Weights of a small transformer language model: 8 layers, 3489 steps.
Each number is 128 + 24 x the weight over its row's rms, rounded and kept within 0 to 255. Layers, rows and columns count from 0. The size above them is the row's rms in percent of the matrix's.

# layer 3 attention key, 256x256, rms 0.141, rows 186-191, columns 128-255
size [117 121 122 123 124 120]
[[ 98 134 153 130 118 137 139 112 134 106  94 124 138 104 122 118 120 173 159 115 143 143 133  67  99 114 163  91 143 175 142 141  86 131 107 129 144 100 162 112 101 112 155 158 146  76 162 171 119 150 103 123 127 147 111 140 104 130 112 113 113 127 162 112 151 134 103 154 134 156 141 192 161 132 143 147 104 116 149 115 149 155 159 185 141 108 113 172  75 110  59 142 113 122 137 101 101 124 112  92 115 137 151 185 152 162 134 109 139 115  82  81 166 106 152 159 168 117  70 120 139 110 137 102 106 125 127 100]
 [148 113 104 149 149  83 142 161 125 112 110 123 124  97 133 161 143 169  91 107 105 115 114 125 113 152 122 183 110 181 203 163 149 131  94 157 104 141 156 173 135  98 126 126 132 147 122 127 143 101 109 131 135 134  99 116 112  83 124 126 100 132 128  98  82 100 129 151  92 125 146 155  89  80 105 139  93 118 127 154 149  76 141 141 128 129 100  95 173  61 144 143 150 147 132 182 104 113 143 169 165 126 116 153 122 131 136 111 127  94 135  86 115 145 129 131  98 146 142 148 150 155  99 126 125 103 130  98]
 [155 162 159 137 137 167 135 140 139 128 132 113 137  87 168 130 126 143 145 115 167 147 136 129 139 151 130 113 145 173 168 105 183 165 107 132 123 171 122 118 157 161 131 133 117 148 108 127 126  94 134 125  97 107  98 127  80 126 149 108 128 146 147  95 113 120 103 138 120 142 147 138 130 137 154 106 127 137 134 108 167 149  73  96 135 154 115 124 148 112 115 126 107 150 132  87 100 160 131 132 135 146 104 151  66 135 140 139 161 138 122  93 175  90 123 100  96 120 106 158 103 111 110 171 171 161 101 152]
 [174  80 131 110 134 129 135 160 149 112 110  73 115 118 128 146 143 142 137 172 107  97 111 167 158 107  88 116 106 144 142 104 125 117 163 142 141 138 127 136 122 138 157 169 113 116 118 116 108 137 110  96 123 126 126 149 123 154 117 103 143 124 181 127 142 153 110 113 107 114 114 146 129 137 158 132 115 141 154 131 127 113 121 117  69  97 110 175 103 127 148 135 122 146 139 148 173 163  98 134  96 132 134 154 122 133 154 121  85 118  95 130 149 155  97  83 140  96 111 127 151 165 110 130 158 135  93 105]
 [141 108 150 133 124 139 146 136 148 124 139 133 107 103 140 114 135 135 110 137 104 156  76 135 148 138 140 110 129 112 152 132 123  83 159 109 117 151  99 121 141  95 125 107 131  95 108 156 102 151 137 132  84  88 106 134 108 130 150 137 128 126 118 133 163  74  99 135 172 126 125 145 173 121  84 152 102 145 122 173 125 156  98 127 167 130 103 148 125 129  97 146 147 130 116  95 161 153 196 171 111 130 121 182 104 128 120 163  90 132 124 121 166 157 100 138  80 148  96 120 165 142 145  87 118 139 122 123]
 [151 107 119 138  85 150 174 136  95 144  91 103 155 141 149 135 101 107 163 113 153 145 107 112 148 132 133 110 110 155 116 111 149 132 138 107  93 113 118  72 143 119 102 162 117  94 115 137 107 128 112 112 140 121 118 113 118 116 125 136 114  99 148 101 149 151 144 137 133 168 149 142 123 127 126 126 108 103 119 135  98  98  72 105 179 134 122 153 162  99 137 126 122  97 151 140 144 124  86 186 147 107 129 153 169 130 147 152 108 131 140 116 111 131 119 145 126 131 114  97 131 162  97 122 111 130 111  90]]
# layer 3 attention query, 256x256, rms 0.138, rows 187-191, columns 128-255
size [113 113 116 114 116]
[[131 133  86 123 111 109 145 128 150 137  80 113 141 103 130 109 152 148 105 125 114 102 108 131 140 122 158  86  82 162 199 152 129 108 126 177 162 159 150 140 106  99 122  98 126 175  94  98 154 147 108 133 119 159 110 133 121  98 160 159 145 128 128  92  94 124 154 141  95  94 136 157 145 166 128 146 145 125  89 147 107  88 114 133 124 157 136 145 157 100 128 136 136 135 104 153  90 147 148 133  92 149 120  70 162 153  95 107 107  82 136 109 129 141 110 142 118 153 103  86  89 144 113 136 160 171 157 132]
 [143 110 201 120 159 168 118 128 129 128 124  90 138 144 158 100 143 116 160 115 170 130 170 128 135 173 111  93 129 148 174 117 153 143 123 112 122 163 135 162 147 121 117 136 156 124 134 137 142 113 134 127  82 132 106 113 126 131 113 126 137 119 114  86 131 128 134 155 104 128 106 154 163 143 143 139 116  93  97 129 137 136 116  99 140  90 137 142 101 119 120 110 119 139 118  61 188 121 135 137 144 106  96  98 119 113 142 166 135  91 100  77 105 126 116 163 121 120  93 132 113 134 164 151 134 120 110 104]
 [170 128 119 117 105 126 132 107 106 131 130  95 147 147 115 121 124 159 135 142 113 120 144 105 131 143  57 113 114 155 125 137 148 136 134 143 146 146 109 147 128 184 135 149 170 125  87 126 131 129 119 127 105 127  94 139 149 183 171 113 112  93 157 117 118  75 112 109 134 124 122 191 134 122 127 149 147 138 164 124 136 129 126 129 101 156 127 137  76 126 174 119 157 145 153 109 121 199 121 135 107 167 105 149 157 121  83 121  87 104 131 106 106 157 127 132 131 109 112 170 169 133 104 125  98 118 146 109]
 [121 101 151 142 147 156 138 149 114 102 152 133 142 141 148 153 127 163  81  94  98 102 143 126 147 100 148 113 145 145 112 135 108 101 156 150  70 130 103 113 160 148 133 124 119  77 131 132 102  97 144 149 105  95 111 109 124 166 128 105 140 152 132 158 124 117 135 148 130 159 119 108 127 130 137 126 127 110 140 149 124 152 100 158 119 112 117 197 134 124  93 157 129 117 141 136 140 187 139 152  76 133 143 118 148 133 109  78 125 141 127 134  99 172 129 146 122 134  96 139 128 162 115 143 126 138 137 150]
 [104  79 121  96 106 132 172 143 135 152 153 161 131 139 137 128 101 124 113  98 130 131 118 151 104 147 120  94 109 141 137 140 145 137 120 127 100 114 131 127 119 131 108 182 161 110 116 182  99 130 110 115 107 128 115 120 136 161 136 132  97 127 157 129  99 115 132 126 120 127 134  93 100 157 145 109 113 142 143 173 139  84 120 145 135  98 134 137 138  92 164 162 117 154 175 154 145 143  92 139 159  97 127 104 140 145 173  82 131  96 176 114 129 151 115 114 189 135 115 126 113 112 100  87 117 174  97 103]]
# layer 3 attention value, 256x256, rms 0.13, rows 128-134, columns 128-255
size [108 104  94 103 106  93 111]
[[143 153 191 107 117 120 135 112 102 134 146 143 114 148 146  89 142 108 152 158  71 134 119 118 134 147 145  88 123 125 113 153 124 114 138 126 167 139 106 168 107  94 123 138 111 120 161 140  94 185 160 175 135 112 141 120 105 116 160 117 109 108 145 141 117 100 169 142 138 118 104  94 111 171 132 120 145 146 111 122 115 115 124 126 100  88 135 124 123  79 122 114 124 152 161  94 118  98 104 147 205 158 122 113 129 130 123  87 159 122 127 114 102 110 116 170 148 157 110 100 130 103 126 103 117 113 119  84]
 [149 119 133 123 108 153 104 123 103 180 169  86 145 113 127 169 123 100 132 141  91 151 132 109 144 129 109 153 127 105  98 146 108 124 144 113 135 151  98 144 120 167 118 131 147 128 142 126 115 133 112 116 139 161 107 125 107 145 173 100 109 115 129 124 164 177 127 141 121 123 123 109 159 115 128 165 158 131  96 155  99  86 140 148 135 144 110 113  92 147 145 142 127 137 104  92 104 115 132 116 146 109 123 120 122 127 117  70 103 135 123 123 100 145 131 143 107 132 120 139 153 108 108 142 139  86 142 112]
 [159 158 103 115 150  90 103  82 169 103 116 136 123 121 101 153 141 166 139 145 119 119 115 119  97 139 172 159 103 113 156 137 143 163  89 157 155 121  95 135 147 158 138 165 108  74 127 117 154 137 155 109 113  84 133 166 119 137 110 129 144 148 125 136 172 135 146 111 139 123 159 158 139  76 113 149 139 137 113 102 116 145 126 140 155 137 146 145 116 120 112 100 156 139 121 150 109 133 143 160 116 198  91  95 108 167 117 124 128 148 115 128 115 124 135 143 125 100 131 164 105 119 133 116 114 139 104 120]
 [161 109 154 133 140 130 121 137 120 121 113 121 154 107 102 154 132 112 143 115 118 139 152 154  94 188 130 125 113  94 114  82 115 123 116  87 134 181 107 124 138 166 127 112 132 121 157 177  87 142 112 129 175 104 102 123 121 156  72 103 137 156  81 140 104 150 165 140  93 118 159 159 148 149 145 154 131 123 109 124  83 101 152 133 114 135 104 158 122 101  88 158 128 121 135  95 103 150  98 114 151 142 126 109 105 119 100 150  99 151 174  90 121 131 138 162 142 151  96 141 143  85 112 165 120 113 146 119]
 [133 153 122 122  93 127 141 130 104 113 132 174 134 141 166 141 144 165 130  93 129 142 156 127 128 115 183 143 105 142 127  92 105 111 150 136  91  72 158 162 153 148 173 158 122 122 145 121 159 142  81  70 118 131 145 114  67 137 112 142 121 142 146  77 121 125 127 119 136 144 115 123 133 121 101 195 134 114 126 154 163  99 143 130 155 129 115 116 106 116 123 149 123 109 128 112 142 150 153 129 124 128 159 123 128 124 139 138 135 105 125 160 115 145 133 121 118 135 104 141 117 104 133 123 164 157 129 124]
 [136 149 123 136 131 139 106 166 102 135 149  99 170 148 122 118 132  97 132  71 140 150 182 116 127 126 166 129 146 138 154 132 136 135 133 158 134 134 128  94 112 127 137 153  75 129 113 155 127 141  89 125 169  94 127 151 119  76 124 155 100 109 186 111  89 148 108 137 101 135 102 106 107 112  71 121 148 156 121 123  89 137 118 125 128  78 157 151 114 147 142 150 105 125 105 120 125  73 152 140  93 128  94 124 115 120 101 128 107 152  96 156 115 111  80 132 160 117 156 136 119 134 137 112 116 131  99  96]
 [121 126 103 110 155 104 118 128 105 161 100 141 125 150  81 105 155 146 152 106 151 146 123 149 125 126 164 117  88 135 105 104 129 118 124 170 177 125 122 114  91 133 165 123 100 120 145 168  85 156  99 115 174 121 164  97 118  79 135 118 126 135 142 129 101 130 109 129 116 106 136 143 151 137 105 138 133 149 113 162 163 151 155 141  73 139  94  97 144 121 147 140 101  93 120 156 110 171 142  93 206 153 112 155 109 145 148 112 107 104 145 128 126 121 120 149 139 115  91 104 103 109 139 116 152 139  99 111]]
# layer 3 attention output (transposed), 256x256, rms 0.117, rows 128-134, columns 128-255
size [112 111 106 110 115 103 113]
[[151 133 121 180 146 113 117 122 125 113 161 139 122 139 112 169 130 129 133 144 159 151 140 111 119 154 112 122 151 165  90 153 132 200 129 147 172 149 138 106 116 150 133 123 129 151 117  70 116 112 129 121 110 151 140 129  96 130  84 180 119 135 133 130 155 208 120 111 103 123 145 156  95  90 148 114 134 120 128 125 139 171 138 152 143 132 115 168 120 100  82  98 125 123 163 136 167 146 119 151  96 141 118 139 107 100 143 151 138 158 152 111 102 129 104 129 100  97 100 142 122 147  70 139 121 116 108 115]
 [154 162 127 120 145 110  99 107 137 162 124 114 105 125  84  93 142 116 140 126 101 122 169 147 141 122  92 153 104 187 195 156 125 111 136 132 160 128 130 100 139 117 126  92  85 167 124 131 139 123  84 144 149 177 157  80 127 130 114 136 155 136  80 115 104 130  75 160  87 187 105 138 122 177  88 104 143 144 174 112 130 143 151 150 144 119 114 117 177 104 110 145  92 122 114 136 143 146 121 138 133 106 138  83  97 116 117 164 127 127 121  97 153 119 151 105 165 151 109 142 101 135 158 135 157 129 115  95]
 [138 127 158 122 127 129 134 141 165 136 154 133  74 152  85 127  89 129 156 122 149 111 124 189 138 123 117 103 131 121 124 124 153 120 128 128 123 110 110 126 118 167 148 107 161 112 149 151 149 150 144 118  88 100 118  91 130 131 136 128 100  92 130  98 116  95  67 146 155 171 128  92  89 154 166 164  91 124 158 114 111  98 113 112 103  97 105 140 110 134 124 128 117  94 122 129 159 115 133  65 111 138 185 131 101 136 179 151 124 111 139 128 107 113 111 126 135 137 146 146 143 141 133 119 152 147 184 154]
 [160 143 148 117 125 121 135 145 154 135 158 154 145 195 122 113 157 108 151 178 154 155 158  99 138 126 117 170 114 125 146 104 136 130 100 152 117 120 119  93 109 120  84 129 114 137 108 126 152  96 103 128 107 155 123 104 122 126 119 117 109  99 144 115 115 150  86 117 159 111 123 121 129  94  91 137 124 144  93 106 191 173 136  79 149 155 122 119 140 145 140 118 100  82 105 179 173 193 139 126 123 123 144 126 121  99 158  99 173 151  93 157 118 111  98 160 141 111 174 121 134 123  64 139 163 152 109 124]
 [119 102  88 119  70 136 120 145 154 153 122 136 122 147 129 114 154 112 126 139 145 146 102 154 155 138 122 154 116 107  77 152 149 125  97 119  70 135 119 133 121 139 105 191 175  79 137 118 105 113 130 114 116 111 116 167 118  91 148 125  94 125 160 129 103 161 126 140 113 146 147 179 138 177 124 105 108 141 118 138 155 165 147 128 140 132 107 126 134 147 148 104 131  99 125 142 111 150 123 124 111 159 122 124 186 144 123 143 145 146 127  96 108 143 182 133 154  82 146  65 136 156 157 101 133 131 149 126]
 [129  90 159 136 114 135 156 153 143 147 115 100  99 159 141  96 118 119  98 131 124  78  88 153 116 127 132 175 130  92 117 131 173 114 133 157 141 139 107 178 156 175 133  93 159 148 124 117 112 103 134 146 146 137 135 143 176 128 132 142  99 171 107 118 145  98  94 126 118 109 144 147 103 138 114 118  98 145 102 132 158 124 120 109 118 117 108  85 143 130 148 125 139 115 115 160 147 174 148 131 146 114 157 120 143 117 138 117 132 139 107 137 164 102 119 133 141 110 121 155 113 123 154 140 100 128 123 127]
 [ 93 120 144 124 147 186 108 105 124 124 156 115 125 129 161 154 138 153 108 158 130 166 117 126 138 134 110 105 152 121 121 131 118 114 121  89 131 127 126 143 158 168  85 110 143 139 137 104 164 120 137 176 120 146 139 117 154 154 135  95 163 129 112 153 118 145  95 112 121 162  98 116 105  86 136 119 143  64  86 109 104 140 148 153 141 120 151 159 117 118 145 118 115  95 120 146 139 138 166 137  98 132 150 149 150 135 103  97 173 165 171  93  84 117 123 113 122 148 100 144 137 108 124 119 151 165 152 121]]